python train.py --d_mlp=320 --vocab_size=2048 --norm_place="pre" --parallel_block=false --init="normal" --init_std_qkv=0.0256 --lr_head=0.00915 --warmup_steps=233 --decay_shape="linear" --final_lr_fraction=0.02 --batch_tokens=32768 --doc_mask=true --steps=4523 --dataset="wikipedia_en"
Each number is 50 + 10 x the weight over its row's rms, rounded and kept within 0 to 99. Layers, rows and columns count from 0. The size before them is the row's rms in percent of the matrix's.

# layer 9 MLP up, 320x96, rms 0.192, rows 295-319, columns 0-95
096:49 44 65 47 48 38 44 48 51 45 70 44 57 45 56 65 51 47 45 63 54 33 46 44 56 56 45 39 39 39 60 50 35 69 46 58 38 57 42 45 30 57 66 49 45 40 43 67 54 41 56 47 46 47 50 41 41 58 32 67 57 61 40 39 46 40 56 69 49 50 48 60 51 52 69 38 51 60 69 66 25 49 60 45 53 74 49 45 37 43 46 52 59 63 53 54
087:60 70 49 44 47 40 39 41 51 36 56 37 44 31 44 28 62 38 43 54 66 50 45 43 47 44 43 44 45 65 59 53 51 55 61 46 41 65 39 35 47 41 52 58 66 63 37 43 48 52 46 44 51 53 50 50 51 64 54 73 68 70 40 34 48 38 58 44 37 50 50 50 39 53 46 48 77 40 57 38 62 33 48 42 44 52 46 55 64 47 54 50 35 58 53 48
106:47 43 45 29 40 39 51 67 45 41 57 39 44 32 53 41 51 51 27 51 55 53 60 73 72 41 55 60 40 58 60 50 57 59 57 46 50 66 60 48 54 43 49 41 52 48 45 48 46 43 43 48 35 48 52 44 49 41 58 58 45 59 59 37 46 63 40 55 42 52 26 48 38 55 55 46 66 51 64 44 63 62 46 26 35 59 44 56 29 65 48 63 57 48 53 39
103:47 46 39 51 62 50 53 54 49 47 40 60 40 42 62 38 55 51 62 53 53 33 35 66 41 45 55 58 52 52 50 60 59 64 59 18 60 56 48 60 31 63 51 43 53 52 45 60 54 78 65 44 29 38 36 36 48 51 52 60 61 53 50 55 49 49 44 38 38 36 53 52 57 58 53 49 59 49 67 28 51 47 34 51 46 61 56 57 38 61 44 40 39 61 47 45
107:50 46 59 48 58 44 36 33 62 38 41 56 76 58 58 44 57 59 35 43 52 52 44 57 47 53 54 41 64 57 32 56 40 60 56 42 46 68 44 55 46 40 51 45 56 43 36 60 63 52 60 46 31 41 60 44 48 75 50 57 39 55 68 47 53 43 49 55 50 36 41 52 36 56 47 46 71 43 56 78 50 60 54 41 39 56 37 56 47 44 54 60 52 36 31 50
089:46 49 76 31 43 36 38 55 49 29 49 57 49 52 63 66 52 47 42 62 36 52 34 58 63 63 66 53 32 57 45 56 55 61 54 49 61 47 41 39 44 68 48 47 48 30 48 45 43 48 32 58 51 53 59 54 44 56 44 44 39 53 38 50 32 74 46 57 63 57 36 57 40 50 50 42 57 49 36 44 49 59 70 51 55 58 62 50 51 46 35 34 52 56 49 44
095:50 40 40 50 26 37 61 48 42 43 53 46 41 43 64 70 51 38 55 46 41 52 51 56 46 52 72 29 54 48 78 69 47 45 56 55 49 63 45 58 35 57 64 41 57 45 56 52 51 49 52 39 40 49 52 55 41 65 54 52 52 50 56 28 48 51 52 52 29 53 35 42 51 56 42 38 39 25 55 53 39 55 49 41 59 55 70 44 53 45 41 65 48 62 49 61
087:43 53 43 26 48 47 64 59 57 33 45 40 49 55 50 51 62 41 47 60 41 43 62 64 43 36 61 42 51 57 49 50 52 65 68 59 53 63 42 29 46 55 69 42 41 55 48 62 72 63 29 62 56 44 58 45 54 52 53 53 46 58 53 41 37 59 46 39 51 60 46 50 30 41 46 45 36 54 49 40 46 52 44 35 30 41 64 60 37 61 31 45 47 60 54 47
095:46 38 56 29 50 50 47 53 64 63 50 45 47 51 52 28 67 63 47 60 70 57 47 52 36 41 50 59 44 52 43 63 30 67 57 52 39 46 76 27 60 46 65 44 59 49 51 49 43 51 47 40 58 31 27 37 42 43 57 54 46 52 57 52 33 58 40 57 52 39 50 52 34 38 50 43 54 62 49 50 50 65 42 51 44 54 40 66 54 42 58 60 42 48 53 42
087:37 42 58 48 54 52 49 52 42 45 36 60 53 45 44 50 72 46 39 45 55 60 72 55 69 33 58 52 57 55 64 70 57 52 55 53 49 59 41 60 39 60 65 24 40 50 41 40 55 47 58 51 50 50 44 51 41 50 50 50 48 58 51 71 29 51 62 58 53 58 53 36 31 58 45 62 71 39 54 42 40 37 43 60 45 41 58 59 57 52 54 57 64 37 43 34
093:33 49 50 34 48 43 40 52 52 45 59 50 42 53 63 47 49 29 52 51 63 49 34 61 63 57 64 25 42 37 55 55 41 51 46 47 41 49 72 62 41 41 45 32 55 58 72 56 36 45 46 55 42 50 46 35 42 47 45 49 54 48 49 45 55 63 56 40 52 53 45 42 69 41 61 69 49 47 52 54 49 44 53 46 73 63 62 57 38 41 54 56 42 63 42 76
102:57 59 50 39 50 53 34 60 65 44 57 47 54 47 49 36 52 42 49 29 71 54 38 64 61 63 51 46 48 45 61 43 26 55 50 55 42 37 58 58 50 41 38 35 51 28 39 61 43 53 63 48 34 23 41 46 60 52 59 69 49 57 66 46 44 40 56 54 39 41 41 51 53 41 49 49 52 45 55 61 62 51 28 39 52 64 60 64 39 59 57 57 55 57 47 43
082:39 30 58 55 57 44 33 57 58 47 46 59 44 52 52 33 57 56 56 72 50 53 66 59 83 56 43 42 59 64 57 50 38 58 50 48 42 52 50 37 67 45 61 41 28 40 41 55 47 61 65 41 61 42 61 39 49 49 46 57 48 52 53 53 43 40 36 57 35 50 38 56 48 41 67 33 63 52 60 59 45 58 41 52 49 54 50 44 36 35 47 47 52 59 52 71
089:38 33 45 54 36 37 47 68 46 51 57 30 46 63 54 42 50 50 52 58 50 46 48 50 39 34 53 54 50 37 63 50 60 62 56 47 53 57 66 50 37 66 52 60 62 24 49 61 69 52 57 51 53 47 59 46 44 59 63 43 62 53 40 41 38 76 37 41 37 46 43 55 33 58 39 63 62 39 61 56 48 50 30 53 59 50 51 51 45 55 50 40 58 34 36 46
101:54 62 55 59 31 42 41 45 51 50 51 39 48 32 46 56 56 46 54 31 41 47 33 52 66 60 64 56 43 47 40 58 43 62 60 36 39 50 59 41 47 43 45 45 79 40 41 49 51 59 57 43 34 35 48 53 53 56 54 60 42 61 65 45 34 37 45 43 58 38 52 61 52 56 51 56 49 11 58 37 45 56 48 42 53 57 64 64 57 48 49 54 57 37 54 50
108:59 52 50 55 41 72 40 36 65 40 48 44 46 47 49 45 43 53 59 58 60 35 63 60 62 44 39 42 52 56 55 47 60 43 52 48 64 58 58 52 38 61 54 30 61 54 55 53 49 48 37 45 53 31 54 32 47 63 53 71 61 57 49 46 56 39 47 48 53 19 41 52 49 37 71 47 53 31 57 49 38 55 51 42 31 51 35 69 49 57 54 52 55 55 41 65
095:41 45 57 43 43 48 54 37 53 27 69 55 48 54 34 43 45 60 53 56 56 47 59 49 60 57 55 35 54 50 54 48 54 57 49 44 52 51 52 30 56 66 27 36 55 40 49 52 50 32 48 47 62 42 42 57 51 61 56 57 52 61 52 35 26 39 62 56 54 41 39 36 42 46 65 50 61 53 74 46 55 69 48 57 48 75 36 68 37 50 42 43 52 55 42 47
080:50 31 61 49 60 32 51 57 34 56 47 62 40 33 61 55 46 57 49 53 63 42 57 63 65 53 74 46 51 39 59 50 43 53 60 59 52 48 51 38 31 41 54 48 55 43 61 42 46 36 29 40 53 57 54 45 55 40 48 59 45 43 69 29 30 61 46 50 51 47 34 34 36 52 49 49 30 57 54 50 53 61 46 54 44 57 60 51 60 24 52 61 56 56 46 51
103:40 43 65 53 42 48 44 50 38 46 59 55 39 54 31 20 58 64 57 53 49 47 45 63 41 50 65 48 35 44 45 64 63 54 57 49 58 61 27 40 45 65 66 56 47 40 59 64 44 47 54 55 49 44 48 41 34 38 54 44 48 50 49 45 51 62 50 55 44 53 57 27 45 25 67 56 44 53 66 61 38 64 32 55 53 57 51 45 40 54 39 59 49 46 43 62
122:42 53 52 55 24 46 40 44 35 47 58 54 40 49 35 55 65 56 45 56 63 45 39 58 69 61 49 44 30 50 64 52 53 42 54 41 48 60 35 49 60 71 51 51 46 55 60 36 53 60 46 41 48 40 58 34 47 35 50 55 56 58 48 39 58 38 39 49 58 46 40 57 53 36 67 71 54 47 64 38 63 58 44 47 29 71 69 59 54 52 41 56 44 52 49 56
112:53 58 46 48 39 54 34 49 46 28 55 53 58 52 45 43 37 47 53 48 53 54 52 65 56 32 56 38 34 46 53 55 29 64 58 53 53 55 44 44 45 57 23 49 61 41 56 42 51 78 62 54 29 55 27 39 45 57 30 61 41 47 53 45 50 54 56 61 39 40 45 55 54 50 60 44 50 50 80 57 43 54 37 44 55 63 48 58 37 59 44 58 46 49 46 54
084:47 42 67 36 53 40 47 67 58 52 53 66 54 60 56 61 58 60 36 62 38 27 48 42 64 64 49 36 42 45 57 54 31 44 56 34 47 56 49 60 51 52 57 45 60 46 51 41 64 43 37 44 50 39 55 54 45 40 60 43 47 61 63 43 43 56 41 30 69 56 41 48 49 46 40 59 58 40 34 54 51 55 56 37 58 47 39 40 50 60 20 49 66 62 59 54
086:64 59 56 44 50 53 46 48 39 34 41 46 42 63 56 26 57 45 42 53 56 43 44 76 57 44 61 33 58 55 54 68 55 52 59 52 60 49 63 35 28 49 51 46 48 48 50 43 46 55 57 46 59 52 30 52 36 44 51 76 49 73 71 50 36 63 48 57 49 50 62 60 50 51 44 46 42 55 38 49 71 52 48 46 43 37 45 63 41 57 50 58 39 41 40 52
084:42 54 60 51 30 50 43 64 56 46 38 69 55 43 50 57 65 47 48 55 38 45 67 47 49 37 65 44 47 54 50 53 34 43 55 50 34 41 25 38 57 60 62 31 66 52 43 53 62 54 33 41 56 42 58 58 46 61 45 52 70 69 58 25 53 63 63 46 52 51 42 50 55 51 67 55 52 49 46 55 55 54 43 50 31 62 46 41 43 63 34 47 58 49 39 55
100:54 47 56 39 41 65 54 44 50 58 60 47 50 46 32 36 45 49 50 49 76 45 55 54 59 45 70 37 58 66 57 57 49 48 55 49 48 57 51 42 46 49 48 37 58 34 50 28 42 57 60 45 44 23 55 41 39 50 44 44 41 57 63 53 57 52 50 50 25 35 51 29 55 48 43 40 52 55 50 55 60 67 45 43 58 67 30 68 43 58 54 72 47 53 49 50